Each number is 128 + 24 x the weight over its row's rms, rounded and kept within 0 to 255. Layers, rows and columns count from 0. Numbers have three digits each. The size before them is the row's rms in percent of the matrix's.

# layer 9 MLP down (transposed), 1792x448, rms 0.0616, rows 1732-1791, columns 336-447
084:146133072100147131116123140125137111083126098115159145098135111144117112106163125122157148111106102117131095108134146082119155121149089090132146160108196144126126110107105116173142113113107066170094127076096124152168115149147138129138131091130116123133145127134128142110140113134161135143085129140153130139082101150147183093143129139111
099:144128146149121142094089137120138091066126097107169114116125169112106151141140104126131110103143156113117131125138161153098138131116096149150125123136096137181163149151100134126141128100129094123120090141125138117088165089118102142108127133137110123130116164148131150079142104158112086136083150116144157124133103123136168110143071132125
110:163109120136097126138107119134159132174159081109168189142169127142136145078137135098142153107114124126163109106114139092091096095111118131151118133120181131098159124130138115152106138151108136141120130116132125133154129175142151090095117124140124092105126139126150131077136136169158108115127129083061120149131148126111097102143096102147
110:179110105156125133126139129153163119126148129097143144116103076139125119149122114144128105124154148089119098107144087124146058123139159165122143144154149118176140111151142158140107175124102085109091137162102107153137125132130142132156128124136119126105157152114147144133098158110104124118110120123156117111147104076165109098122134178154
114:135142134096148132103120121105141164142136137140124135135149183072085097116085129106148130082162141110143141135155131137154119121153130128084118122106146172152107154144101134124098153133152126148084120141133129119142118105128123151130136153138110115187127090159140119123134121122158099104072156116109148146150085125144104092146129148127
108:141146165116152134126121133116075182103114150127118174149136132131190128114095114117142138135109148085139114121149151120104136126132104119139134102134155123125109183172149102093117110146117113124111137108139149137162160126100114111115136118124114105125151116192125151128115141102131124125149120094087141117166128150114108095106106152162
093:127143105138128108120153080110169134102144102081144105157129097153113153186085116166089104118110093088100136163120092136132115110122157129105131138155141117102192130088121088134143110120136092154109140125105148167142153141168147132132146094099099133123149145089154141146122131134129142168106159092135133039129140095091159129097129117080
104:115097119121071176091099161164125108042099099124125138116147154112123120113152142141154132102110168113116095117148144129136139144137128150174149141127096182133163107120132115149138142097086141107108142151106156148113140139108106122114143092084126117124180098156136134163123119119069102151129106095141131153134144171097138127120111132082
116:161143166134152083164097096142111128114090101118106150170134113101138092122125112160131077177165127164105090153136127087114132164147114115139130088142115137120156173127127161105130110134119137112096135101122135135106162168113106175139118188124139139119133103169167103102126147122098141139155138146059157109162143124109121136132123119142
104:166122087127108122109100117108155066090129153152129176159105154130105121119157118107142091165116161140082113157127105150127140110151111145108170112121159145077118166147099113111147101116160132136166104128139107117084171120126117125109125114175114080137111136097148108166134158166101062123117165135141111145135128126109119089110126113135
120:117126162102106148098121190134092113148130154122121174153110156134099125127161162116174103187131147095123118167127123096180113134162138138110166129108117143111141156137135154118082126129127122145096147126089104131123114158148114129126103112121100101161122144127140150140158102150099166128132109109160166131096116107103133142122063125113
075:169123137100134128074139083134134136115126109133142086150110127117162125152111122131145153142112114088092158120129000117140130126131121131100135186094116104110147131109106122140118129123107112109092104166095109000140142152129144117143137144125132142139146146095102146134129136161136135164156119139168111161094104113125150135120089140115
096:140090134134150120106143084134135138124150093128142154111131105108099115136156135143128175119159119148137081115143113126106109119119142158134136076100095091168097146151106131107136107142127131084098121103140127122118118117180116107121193177133116118136117178146112080130145121143125156123130123096159095138111136138138163120137112152156
101:111123106149095127088123170140116146142124114117123132136167122150138137099094151141115105100175155097141117140124124145134147122094129157131120099092126143142162099123154115126144126142116167107101119161083084117136138113090106112085126173110130113067110099164169164171123135140093141144125144120136097150131125181122150145098145167112
090:105173149135096140071140132114158133153161116107119119109131161140133128103137170123116127141107154134161139158142125109134074132118117113100144169099160124118093119102142095101128095099127099127164081136153145114106110183155151157145099139126144135140124092112130141125116138114126119149133139130175180118101110127077123156151087152074
109:103148125126171083104126134150122151123158140155111133132135159116153132099126164149117120091166112115120129127120157107103153145162149104145090147139139118147133110145158108130146136143099135091171144150130119112144117144141152149146054152113173136153148120071145087146099121150101161166127118143128110099133097112082100161128167113113
097:138127080112085090130133148113122139132110109144114123113124107095116160167149082128117128170138113143106121136141085110111163096105119129147120113117119108137151129132142160182120154143080093122108097134120129103136096172099202111083157131111136116136107127120156096133146122119118142135113141130133139088158126147112094145103165108106
092:109105183160116128135134163103133133142086152164129164085155147117183118109156130116071081138127133071116152113133125136116135130149142105140119110089119120141093153120121184150103177152101112120131083138168112133100100148128103138127093172157102119074134112126106176106097109176156130134109096131132117126128106104113118152171113102122
085:094107097149122114153135122122118145117124062126131128088123142099097126134132166144142104128134083181087187115108166119110120094142121124128136138144089094133155141179165180116117137104136148129124160126132130102136117131167149135093127130135113113159122134181126126105102115159141147136136099097128178109141115135106174138060160121194
089:146123145154097124124058121166117125129104138148125147139122144107143132077171116129084085130111148142141157116127098119077109165139095097144118126157136137119110103157104123131106150139124142117139114097147139113104140101138155151128105116120093114102098122148112127131120111077167089108113116135136136141128105087160092081145169142143
100:091130104148122167065142080152128099137122135138116132083143104152177123111134138137112133126150117134106119157101133090105108090131147166142173098136143127149144120118098121125150134154117128139157128096155112149142096118111127111106145108107132142133129135101121118135117164122157155137130164117138099133118093168078149139102196143094
097:094121137137123125150108117141104140152157113106164179112084103134135093098077136125121133161080121167112128148157079124141103128125130091133093107145141138132149132116132137145142117133164112154145108109113114143095078115155136139149114141130147106137134151159146085122160109101106159182148141156161125134129126142125129125132112127166
099:094153094120129127149138133125164087158095101079133143140101117086091175128085150180117147153105166132127114155113097133139125123121129132125111139138151146083119152148178153124107140177128108069120153140143137153102104136144106124147114144168154124139157100146139144099108173149134141110142111127122118186112149110078136149152099087101
105:134103135136128094130143116178144147183092126143174103172124142123141110106109144148128126156153126046133109146135140104133152091120157114085151130148131139096101157103135121093091147128118097124117112143110095106130070132129135182171129123155120128105120094165121155152122086099132141159114178094105119149123127154137128109127096151112
100:159143118143117095132157111142062119124137145120120129112147104113092128112103075094132147104103154135123130134125126121109153113111133148133175112093129135175130118127130104122104097109109101104140115089113121019132144159177106123140119142095099112118100124173122082120084158114152142191127138157138132142147113165142105141126102147147
104:125120139133139117181140123159071117131105106162099118122149147159128116107093134126141133109130156110168148149093134159151104123067129132105129102145135149143127153136121124138086104154110140139111147120106156154110095120104128123120144117129135185134145068108112125114156144084157096148098130140107165113101110153122138143177145123144
109:081136126144093125102111097133187150133167112162118128154170141089078167155136112105146104165131127131155092139116131110117132112111139111115097135118102124099141133155114130103173101101163119128153151127147119172140135196171152099146156125149130107130161129126105139129120150103140137105134114087151085129133134168131130124123136116157
111:117144133152102096132178125163133091148134137107104131111142126124146122154133117144138146131082129134120127137102139168138101106127135129124130146083170106150145120154098109141164136081146108158096115161085166115123125128098090160175090105135130122121118104121106128164105137106173113150110140147134138121110138103114129079147152108135
099:131125139125131109085167127107131129143099187168136111139153177150146136133106135113160139150074119104091127153147134160117143088125136129114132122121172161138130122156168122206119122150117125113110116132109097118141138125136069127104189124132096181140089142135128092182127134131094116146102164124170125159171082126140130159102164119137
087:128124137121131109200150117139144128137124100110145122135108155143104143116147133150132109148138149108124131104110151107174127080181178131111118129124124180179135161130174113132151110138143067100106134146150107137127085108170099121097096185163142138161084095112109144095097144111121128170140159129139123153165132149144110160151113177144
116:110117085106105102099089130156128158150135139118126129116140155107118140111117122100135133089112129138135168144160094166122128136123134130099123132121107166149119113119100101122104144146154141160107138122130098127126129121138136146144153108128120140092161111109133146160114123126130153099109113161101103138133108094127123161142089107157
095:110108154137125108131123142111111158111104132102083120122111096136126172115114147107140159171104165149098075123095162123124133127125107112126167147142142162114081131106083116138122134104105145099112178124120192142125107119124121126154148196100128100145087091144122097142156145127126089101096139108116165133118114150107137116133107124125
093:160152126125157148177112110151100152129095117126137114154130153159139120122150150121151148112131127138143149125152105118065140125121125110089127164106119128127123145155141165114159074134095136091107149133127150088139159124049135117113138109112130101106127113151157143070121108178121110136121074115118147113135104138153114098121122112144
103:106124154142086078128132108155115107121121119092146104105152142183118125109133146114119146143088127121123146150137164142135138113074138208085152084142115162125113116133134130116102141112116120140132123145098117103111128092158130138146140096173133169087123099106144131076116173149134116134152128087140155163147125149156117146122149137122
118:082106157104109128065110111164099098143128124137134105178177111153162165115162109151105178149139148102117111143147113186138141106116107108127151129142135161103131140135153143151106136109158120121102167129163108127138099145157149150187145113133131119114125147127172088114141151101124098128137144120118162096109168089186107132132127147133
113:113160089085133120064171160129157142113112162111136159139107140159155141123118110116127144140118141131124120150159163163106122127117120144124165174127090144132139123099107117115160127091107101136086131092105121131110187093165133151152128098110127146140119113162163162108166111111129162122115060120141128119096114116113124108140100139163
106:122115129108128120056145125138137138101107112129188148134170114143129162143156096127103110127139127128125106120146140099136166132085131144078142155105113122138146093089137108129103120096132144142159094102122134126157111144164131140128129143144106126135147086129145155153076151172116157147136096093154153116138099128121085145155153141142
104:133178122121134122095178145150123140125133125113112133131125125104112148125089129091138134145159127126128143159133145114161093155141129106143144144122122128152120139102140123108114128140130110123148115121103115132125099139103155145115108108149118118139128143152129134167147123107147121092130167083145106095122181153140115151110137126167
103:134082128130090131100108088148137128125073082153154150111136116133154155104094111130120126185119161150119136181153146123142094144118111147115143114130133114131124150141118139105089153118145123110097134175105134145098073101151125145143109158165155152140129133117098101159137141137096146172111147089125138132073148136094154124098165139185
105:087139147128124156156149142147127159096100126153127136128087076088104124144127087130098119105110098126133107119128159134142155160136158122108126108097105147134124192132125109104091118111126147144127096137157133148114122115183123143121071121137126168154103125136122095136156119091110101157145127108167177102112099132118097074131138118165
110:117160074151169134146150150130132098103094141147088144158128133164155130182125122142157138165124136114123121116113126097130081150104091106149127153106109159150143168133085058135122146113128115111177108139158152173141151149142158113097140126136117143104118159126131099103117111119116136110139111095135163140127124086134133118143160152110
098:147133137084127120133091107114140113144129091134102167114140114109105142113150146134131113160133118065100181149186160110133142113144121073138109121110126155137135114153145136109101118135094135163094115101131105118127143125121136108125141128122130119144136137159155097134175147147159116127126143117133150130144111099088149103124119136129
095:110060115104132097149155086109147158124141111098116107139138140103114124160098156129154126074153118126124142125137098122098156123106100111163158130119098091154136147135121113122143129141155119179130190132176139121140129162124086115111125158119095123125142152110124113168119099128146121121123182146145118130121099163077136142101124114157
097:102182105171128182094152142125091082072150145112142154102138105135163147094091127142122118091140133144175123137148117127147142134069105147144120138188128140123131113126146152162120118062123119129118133140114150168141119119097134134107128113184123121134132149131137129162140144141126139116071140112097121106103093126154109125176126127129
098:152138095117144096137124120152125114192078109146100083138131116113132127105129146106146137075121137069148141167168115119104118099080091104115105129146147113156124135092075106151097127124168110139101181108134104163154184129160073165115144115153119138094094149182106126153114071132095146112095105156153131087099128129091151130153113133161
102:117152119092138116085101132132130152142110141115137129102129130131140104147135122107152067155122128107105125108126164129145104163141110124117090145161099116166149122129093106117134158118108157103121166124160087160124084081167117125162152134122115103136147150104113142109084154112180133154137114147174157125158125119097119140152148091153
113:130093121139096152155150095114128107145164169095125148120155094096147093128090126107132134130081161142096154111139127198141146112140124111131140151127094109141106122117179118073099178096118121107087112156160135148084136129116131146117099137127158094150097138147152112141101112115130158109108156138125117166162131129137156147095138125156
095:147117054118135116143148092144166094115136151131123169125154125142128084117133142118145151146152112108107116121200126091130133097078121126101136106118145125141090119108138171104137101109137102073116134119089178096110154076129120175097119154080137147098121102153130136137113101100100152098095139113097120094137104125118148113110140140125
105:165149130153121089176144149109143153087102098154141089082089154119154190097090144088127128129060136118142124108105067131135149159101118125107147078158146166153146122123104151144132100116134111147099090125109199098130145112147152145145133156146123127095101158159148117153117094101134130168103144100105146096104174132134160116145107122109
111:144105095130108158115102107092113133146113123140114102145150157142137145102117147112116100082204157131102100082119152129162099104157140114140100111081181129130157120123129133118107103102150104119135092146162116105146093090131141122126134115117057106147114162139121115124083135138153135157158154121114092147143152105116167131178111145064
097:126157116133156139145151125109117171095087149146083125113087130067097107129155121151124159174131103161136127126158091103142135153110124118147160079087139146115120129141138100138123101140117135162106128127157127095161127157105137162117112083091107148133133146102137110096094129142152122189150131124117141101120125142133138172121165103132
102:083111113132117122124133126134156169153115155126131133113138141144138128082152126125147140103100131082152105137101128088143122139153133154091153067104139111122155106135117122150121123106110110104170127146127112133122127121127098145117124182139102097099116087131116127150116158131163125167091127110124135150116096166109147134099152129109
101:163157148123102118178100174106099133136122110089121114086186112122177113136124160138143154127103152081135127090155100114112090118128127133107126129102119095129114174101152125120109136104126126176152144113082131127128119126104069110156113103132116161090121135122148123130169139161099138127105113133125124125161129129125180114118163113160
103:101129144123140166135151145128127123111122115111109122134137104156156114141102161122123162108140128104143149147122083124113134122077088118128120140189132116116091126081119180116097131127134124123183108168121127168115099135128114129163187126149126156122135115082087081178128126108098162146135129118092173079104150128117109137140156148102
098:096134137162113170169129137156132097130104104142086122128120133095148168153131132120110189106137134106152119155138138094156130125108122146109088134144123101120175113131102146101098122154135134129121148132112109170168103166108130119140158065119121136153151092105140133150161109087173179125116122113105141131091135130095086100104158133110
099:092135144115132107124103153136108096107143123104120128099111087128098161147106144118121130106154108110073153167125135137113087135120147125153161102092090128113147125153130118106121106155107126090136110162109098114199144134145159106136151161092112130092106103139126147100144103149154116157119128144165128071102136107115131177103146073114
098:136107136149108109182103135098147166077139115176172106076105099158142157110126121076124097109112108113111103142111146141116137130145134153122131123107154088151126115129163118115177095136115091118125183165106145144090135131082093141119129108132143091108085066130126132095134147133149113114087125119111166158150109130102185059159137154150
119:162156116139130168118127133170112107118124096109111113100139107134127116075146097151113162120166107160162127120116152075109123133110138114146106084121132153151133140182141122108136149098165094155108136144111144125152118137167111164106144112128130086119165106147095126111090124135152153182112130115135131137127139110127147113158078112106
107:123127135115083118153153121138149123143123130131151117128153132107136141143123120138153110096168127098161097133108153116122127110136152138099181102145128123132125137130151109123151120098116105111179124151127110116117120115144107109103106142123127160124123108129106131162091169096125132138147103138112081057130139126097174169110131133128
102:092130105089136121139089148158130118123125151160155065152146127159094135138099157112176136130142094128137133125127110160154101113146141124121137150087122153146165161096118082091114145126117091151137134086139120081114068121111109113130120089137173070105133101118108109136104139100135142179138144095145110178130118148128146134105116131062
# layer 9 MLP up, 1792x448, rms 0.0807, rows 1733-1791, columns 336-447
096:133122118139152132129133142095108173132187119054086150107126094139125134097118142122162174105100112124131134101137123140168152131163167144153148155122143112119108139098108135108149131099137156143115123177129079100113121143086130140116091088116129153103099113067143148138109140125121150125160151142110130099165149134145093104158140110122
101:135156136091118127114144123145114149141113127153143090152145126070113108142126121130114141123128166116167139099123115144140091107128107117125156165154092129128151112064163139138132148119147134126132142095109115118104094093116114136139064129126127198197106105125120125094116116117155155098146147115150164127153093094114146123073117110131
104:141149139097135171090120147119153094121119152117121132075086154110140120134082160165104157138115112130161121156112112148135133092129068110152083139158141117087142121137116120143144144102120160140113138130179183145141143126107100131094149109119152183078139138142143131146124117128137127078119110116116144154119126088110123096105097116155
102:137127145139148120146152119140095124136139141112130138155130153090136139103112131088107139141095106147089103108103110114106138140157108143137159139116127135112121153146103115130132094149158110116059121121133171120126161076200163134114115189131137118118131127129118160114162085116113097118082085149163108107135117128135146131105175132100
104:125098139149105141118161130132084177139180138150090121131101131079121149099143157094142111097099111133136105116122121081128144125161145051105134151109117163054187100165109131153114121126159119149098132133166142090137110115170163170110088126088116135078110155157114102191092126100095142150151156103150160132117127120123141123137117153138
099:134079129137134137144119160133131136115105143127151123113148130121131110127111111077116192168107136162111107106151131179100122121112129107134114069142115139130117134171142164118123119091154167137087084123091103175133133122108124113148154167126136140099125132127128098103127100127139120157124123167098126148103156141094067139137119152140
102:129139117171152093131128136107152125117106137086154136113137138122148145139176145099150112179134148118119138104146172136099105129109167136122085102102161134157139120123164118128153180106113140094118171126104153119131114083114120116145163101135160116126162149160156136143142094113105130101119113153125141114152120137112078146134108128111
102:053137076143126075166103099100135142115147132122124097143116103111131099098149104126130088127124154163150090110157133127104150128150156096166115147158070101124126141109158114128114162092054112116119152128134091099152101095138145118128125147126152142112126155126143172135128134109133084146093114149102123134132144133140140122144141150110
096:131129114127112160182127122099191157079195143072145143094109116111130137104142182132088116098143156159123119132121116094119127114128132134109071165178081159109098133122129123104182107122103113131134121133187126096142120158146120169165135114110091153117111117162113092153108127105140145104142133137140130129159116127146154146052161156178
102:122117127142119161124144110153103162117127084119144095141144103087107150142115158100173140166160138142096139155120159138134155167082160123095164106137111105137130125108098131103155143174095113101127100113111128116105163169128090146122120152149148159107125105083138122131087096115115113139113113100152131160098098168127153139126130126163
093:132122101111147121130204137096152081145160135120105149135137137165134118121121146110125164157157125162168139163127124093167154099131115107172123112087109126143115150126118132141106140108121126116174128089116140102140126179116186152128087156109150103092129121134137109145162129102042132101138152091128128107127113137156104139082126134115
102:154092105112143133109095166133141100113130137121094113151119125132148112131115143143103104135115072095115134108154139085133139147135137120140113127084093120100125121105119085128132150144117111105106116113140145152099105145165117150095138115140103104140119112116106119120132119121143108130078153128120138109113081157099122113153116116123
102:142137096184142139117125148095091128141101161097143121138138112162124125108122118145174114120149138126137121175125128124194165144135135100158113145123151122145125144172139099125151121102059129154126163142125148131152141116131161123107134108151129084143127122141127165143195104160104110112148149129150108186097119087114139151135151135135
104:092120160108121114128097112104099139130125152142111106190098112091145136127149137157171132059095091124097140086121147154132199086123120138132108096122114118098101148134153115133110067086142121081135147114118145077115109108154171144113133134095174140104097113117124114144080096127125129084126092204121156157138126122121150179096121155164
108:136109141141084144129069143148090085174119151179140168123112139156110100135121157136153117144142151145104130147137117129131136104129143117143128105142121148074119132175154135122169104107142127116122145112103154160104117133126145104159091121131116127112121174143098129112143108109140105116187150167121126125140122137110149118144124152133
099:118116180139112143054119097108137145102166114076136140131139085092125136124156156155118142098110124129125138133143158142169103122123117131117120127147100134146128183122080142163153139157107142164177086126171087160106163120145117171109126126132147125092147148116129106126142174132128117116172139106142109141086137150129128178120114148108
093:123097087127165100131129124133129142125142113099099149144156103114144147114100120132169128119126120163140161074106134094126146141135138064129135127139102079139107152135149114103163111161151181114120123122128137143105107163114067156136112103160128101207119122122090123154147130130128146133110138103157083127089175128112112152147127115121
090:133110134118110187137162160134105154133144125158105109134122148139160103150165074128100174092108154130158129106128106116120152188124118098123105095133129112136117122103143083155157142075104159127119083101118170113129206088097132108122129107147156153089133160117122132108119126126110122114154133172155139134082125150100080127159142109108
097:117123113134158170132129142073098136176201143158130129138133091142108105170142167153146166132118117135121099111109138131164142141114129147151141100138107162145100099107156126113172107129119154126104175139181112117128112110124118136120123120135099110145156114155139130107160136127088131107123119133104116106135153115153139127178137134142
106:181124160165109076100122101139127142123122127119132074148126085125127118182155140117121129109105164127124169109130162095133153108121105143120102101113138146174162089115085136134126127115137183112136177118150174100120176122121148152081094118147108119184137118154100139111157116149139154115140095177106122228150098126195153155098133091125
104:147121107130153146128090146147115133139082077170128104162143154169130113118098107147133142146119118100146102119117104121126137130096177129136167120121123138127129155110104135129137118105139185152110107121116128154125114116086134150151139115181110134147117138121091114121124147086125143098160125155149185104124103136128152119131134160159
097:130125156107139105121148153114137160133103140171082132176145171094135131172096126134138135105103146149149170147143165159086156137119116080119182097123140153077074119132150115121162110158148153092088149155119150100106116081120148138084157138108108135140062136115140104067103130127174149109136052109149129122068163120139131143157110152136
102:152158148125107117127096134155127140104096111117148128125124093158109136149088138152106143092159151114114120125156146111110122116113151098122168139133079133117133119139108139143128152162112142138152138098126157148127086139152152131151115098123119093129151107090100115152100154132133106151125107088097099167146158142133111112130127090137
099:130152112105099144120114141170139097072139119099159135105150163138094145145145107114094079113130136152165099171138158137120151109187093137115139102079117161116093145170124134141098117099140136133086117141117169104141134118116132170125098092123136147127098113129125073112136101138127154144135136138134145120120150136110116123114171123115
103:107161108099125116122142128122156121135132116126117168130147145146150174087074111081110129184107122129151114107112179092122112127154122123124162127151118146099139133155131108140158123180107120112115121074153146146139140166097133134098102132146095120119118125124115095071133148164101167140134138137141102138178131177111114096149129108125
108:082125115094131124076086162087152083139149153134131090150145164074109108125143113177122075088131149148122148158119114147180118120131123130122152153124172154125143094134150171114149119118149151105133124116137108153143112100136141106126090110157083140145044139153124130121127122153076138151101115151123145164129112116105127122155135123143
098:183130114110153147102124106111116145124149143154150136143115164158109130140101130158107144120082155140108178144105102146117128133181099155090114138163133106149105136142136111119148110158187108181102094150149135165132092134108102119115115131150135092111133113111124089135102127177096138114127124138125140103112069144067098092157137133147
098:123113130168149158143143106157142144103125148128156151134079132137162134140182101151159153088122132123102107126155165153107109127144099143124137102167117127126138143112144108137144101138082200143156092130176182131121125132114134140152138130141120104102145140153089129127131152121145125118129082119148102109096151106127086142146101121088
093:139124142162126134139103138119155084090152161138135139149141092099126158175084118111129156120149119146171131121116183147111162149063109124128143134124140138104131124088112147150121102114113159193185083090092156156146120125138145140152085128089118095172138168112150161119141095104139108144139128088101139131103190147130118136111140151153
116:097169123145135153108128143174134083130109129108120126188119152112101121132109150071141122111167142135113128170112119110128110160122122144159105157124133157129169155138078106112136147163149137138125143122153145110119119117119171139165121113116131146138124077083146140091145135116117139121120130117128165148124113077144150126107111125162
099:082104090133104094086084145094099109128136127070156099134138143145125105121122110093171115108123082147127127173138146103139123149091123124105118169129119129180145151122148153143150125087123146127114140108158141136132162120123132109094138140147115144119131131099176110125136075157150140163093119109116108156139116127155148184116158134085
097:119122100100149132132111124118126104132138154145114085129129145140127153148128098110149146156166130136144127111158119120141133135119179113135097118130116141119127115107143116189112129180155110113138089138102112139089113086105121141170154096142161126130094157109119141100144158089115139137136133180114120142147143117146116071103117129104
105:124136138096090134127124126145137093114117135120176117128152129124125120138079129128138145134117116123124179129165126102155156131124129152148138164151118154098117136127155114127116134137112142123115140108116187131123152088133166109136147107097145123085122126126104083154094113129140138152106115136154124129156099131116126151146125086122
109:055102132139120100161109118085142126123090143107140097158163133099100086127138123104148186135161138094152109192140129143139131111171182103145152139129106139105109119130154145141119156158108130072124120131115144118094140160146156089142123112181121158079129163114076137131128137121113089091156106141123115129083083122153110143183137140139
108:142079134101114162138137169151125110080142156124127146123101124106104151113087104124141147105147150096139126122151155058135116101134139092128129142148122151154143116146136114101119117057147125097127122109137131147124126127098125121146100119119146117082115134146123145165167096150119132111188140164134138102152150140079124142110180123087
101:119092147103142166126144140124092165143184151147148128166129145104158161096144138106132117122142148130083116136121115165110134081165161104127163110095114163110105123101116142137119131127074138123126075119142110156155170147112147145123104108137113135136169130126127119127127132121092123127114123135150174152131142088146136133126151127094
102:100120123146163108094139113126105122114114185144160116102137144102133141121125117125082118151139125138153131108134114137076154143130144132126165144150126141119134119125090126115172169126130142129154145158127115138142159129143106137111112146073127108156137113131136121120101112133120117126102112139092133137117144118142119137106085087115
097:145122098079104110131150143124129118124068109166121103138109121113156121121130145123147101161108107120112117137098124111129127105143100107087132145129123182114109122105146120138151141125137104109156144092161128158147159153122143079137126137107145078164113110183152149122127115118116081133152152164071129125117150120132122112126142082119
101:142136144129108114090073136157128102106158112123119140138138115156102164142139137177144109150128105146152152106119129138130122110152182137164181113171105145138131123145100121105128102100134106127116139128119154173098071106106147145139088145100123132117165148197137111151128135184115112136147110112128139097126056132118143107108135121120
096:121144134160133112153150078127138136140127123153163114155141108106145122152157174174131147192145136176148163101114112059133101178091140112157129158070098120154136131143149097131095129156079097102121147143140135133128127159152140137133115141130136117119142135115191107153116175131101125107193209129167135141118121113146171136137135157093
091:125160071151143110123137130103132104128125137114152111129115154143156149157127132111143111120109102146145098110106134154155137170157131154158171143120113135138126081103149115167172102159121157124152168174160134124130143153135138118116094131110112083129140143145123103091102132094110134102117096121127099102129125141109165181127167111115
094:122131100151105109155091140143115158126124124168121127148136083101123141137127112107171122108118135164086133162106129132163110157117133120140128144191146128111110052122155112138145140149149138165164081120122096160116135083156121159113141136154183090170122091064117146155109140088128140120135097117138148121084129094158110120125122136088
097:126124111113119091116156126121128136136101120130133037134091122097132124095138106120125133146124127143092158108093117124129109151160134020125156123092159214151117076092117115131121112152097129089162156088102154137123160119143144128101109159124180187130159142122099126122125144104101113161116102114113138122124134127124150105131140068090
098:120127148115142127137121147215145103131117112137101115112122133128115137123137122134108163106097175155144107140141135103129145146106155112134134134094112140128158079190135132119154115132116138178186133150127095161103173099135142128101176141117117144121119104117136104154148166159193146126167138104100116115083075148159107156174116089153
099:089171157094104141115101094135150111149123154124174113111150142134131136154159143152135118105061169139131141159123122136165113116130094109134156097142131121113128109126110135117141123200151114096115089150128120129159114148105141115103135108138132133139140141166173125088127110171083111130122135103094119141106118144137113140121113086090
108:100073125176108130073141133145103094124076088101106101103116104149147125094143149116074157171156154129081119147115114132127143152126141129114129132102148133090116141139101122142137116137121141086171129110145134179153121174100121101125124118128084118180131161145134139127195153143107159101094109139102109129104116139090126117113150154114
095:135113147174133157139142129144128158118133126142111146138083170142158073127104098150141079105149118144151138136105110124140149113116128168102083130170101136085122142125120105122124105116129115123161119139141093186094188149106133085082110097117122163173128146138113130116117128088121087108148105110151145100128135104111126143125141110127
104:105145079161124107099154128137143121131153133121155146128084121121123128106087109141113128128161129090113115120139128156120146149151151121104105076160115177151116134130117108127101097092148118104138092150082148114138149121135148148131112122120115142120138111100116133100145072164162095131103161135143079166134090157129074129133099125131
109:183107113120145150092079131131097140155177103105132106129154135141145137124117094125141154125159160125105105120178142117100135117169141119171124133145106127129126175133108117142169172114147144115074099177150141172122118133105120117107154095136107123102103109142135170120123101124109113111118121153120104139152127137093115120149151105152
098:153116109167120096131076131140101102116143103195153115119151167157105128104132133084067128171160120164127110125161124145101140117148163107151106125143147174148075178102185138155139103132145175124111140128081183124127109127118116072152133152110126125116129126144179109112139091124105108137098133125130129142101119130113126108156133136104
099:131147130130111196132116115139196144130138138150114106165143132125101131187111126131069102112169150106142139150133171084097111136089183093128100157119135131117147078133151085094105067100124137176143139126110152123125105140124152154147113149136104104121122137146113139113114130126152091138151162134115128134149101139132095143137125124115
099:112102143132119072111118141143164161143153135106148149174097137117120155118130124130145111121119116116185155139094121100149068119156154145129124153083123110118135177142120173106121180136121114143136108112187124158091116132109132121153130085123126084118135143132109143121101143095119139105087164104186162113150172155116126089119136139201
098:095136117143161108159148124149117143120122157146138110157135128126089098128117157119157109165130123135100108131117132099122123125200134136199162130106119104096122150138127129126093132134138194122139173175151150151117122137120147122121150121130131133118112115093124121124132179149135159090095119149114124142097143100154110137132133132171
095:109119093112151096134149174118105151117155132089128109120154118107173136150123119139105131117121085155118177123118141125140137150120118126113165117092146140116112116125128135127113126139161138080159158101122104180144128105135143150137085175132125136123082142123091149126165103105171138132091128128160112138145122121146130149111126128150
093:099081115153075107153107105137199108113103158109128158132113113189138120138104153146104039179086148087131113124127118095136122140113101132144146118137096126140116087109166122134157161059146141139119147134176119140140148125119109088144131106121139136160126131127130129161135106128140147127171112137125129114161119123124150112112152106161
097:140145067141097130134117203099101093149091129148119130125128135134136132084100147186111141146115077085154130128151114104122110119170138113123171108101118113151121125118138115139165151198165129107160136151114096109157173163127156164131161071144125157121128109118124140107146139149111118081143143143112127122158123156141138138089166114111
110:206157124149121121082073131144096075127141147098181108097112129164092120155118123139142154131155147136115125145154166065107124134128124080163154117091081130138174087110126092112139120119124148120102122108139125153095135107132134168105130144160085108117143125095103107118131088137099101148143106122105158164135147112158113134092097114140
105:136151130130100127160131136098170142117133159142104151147091149107117104113114123148120145163136130116097181120100118140133117116120192169130108106136114130115119115152109108114146127111123126119139095161129109132125133104130192152124146083160111121158137146178123117122126165165110124150097101085163150114100078096150123169158148074128
100:138163149145144127107117150173153134124126119143091100114138156098138104141116097107088080143118140102110139100109149133116119107125101126126097080160140110134121123111144104109146133110119120113103103118122125138120145104082173166137117106136132127131119131125140137150115139136124130131130120119121132135145103171087094113140112101160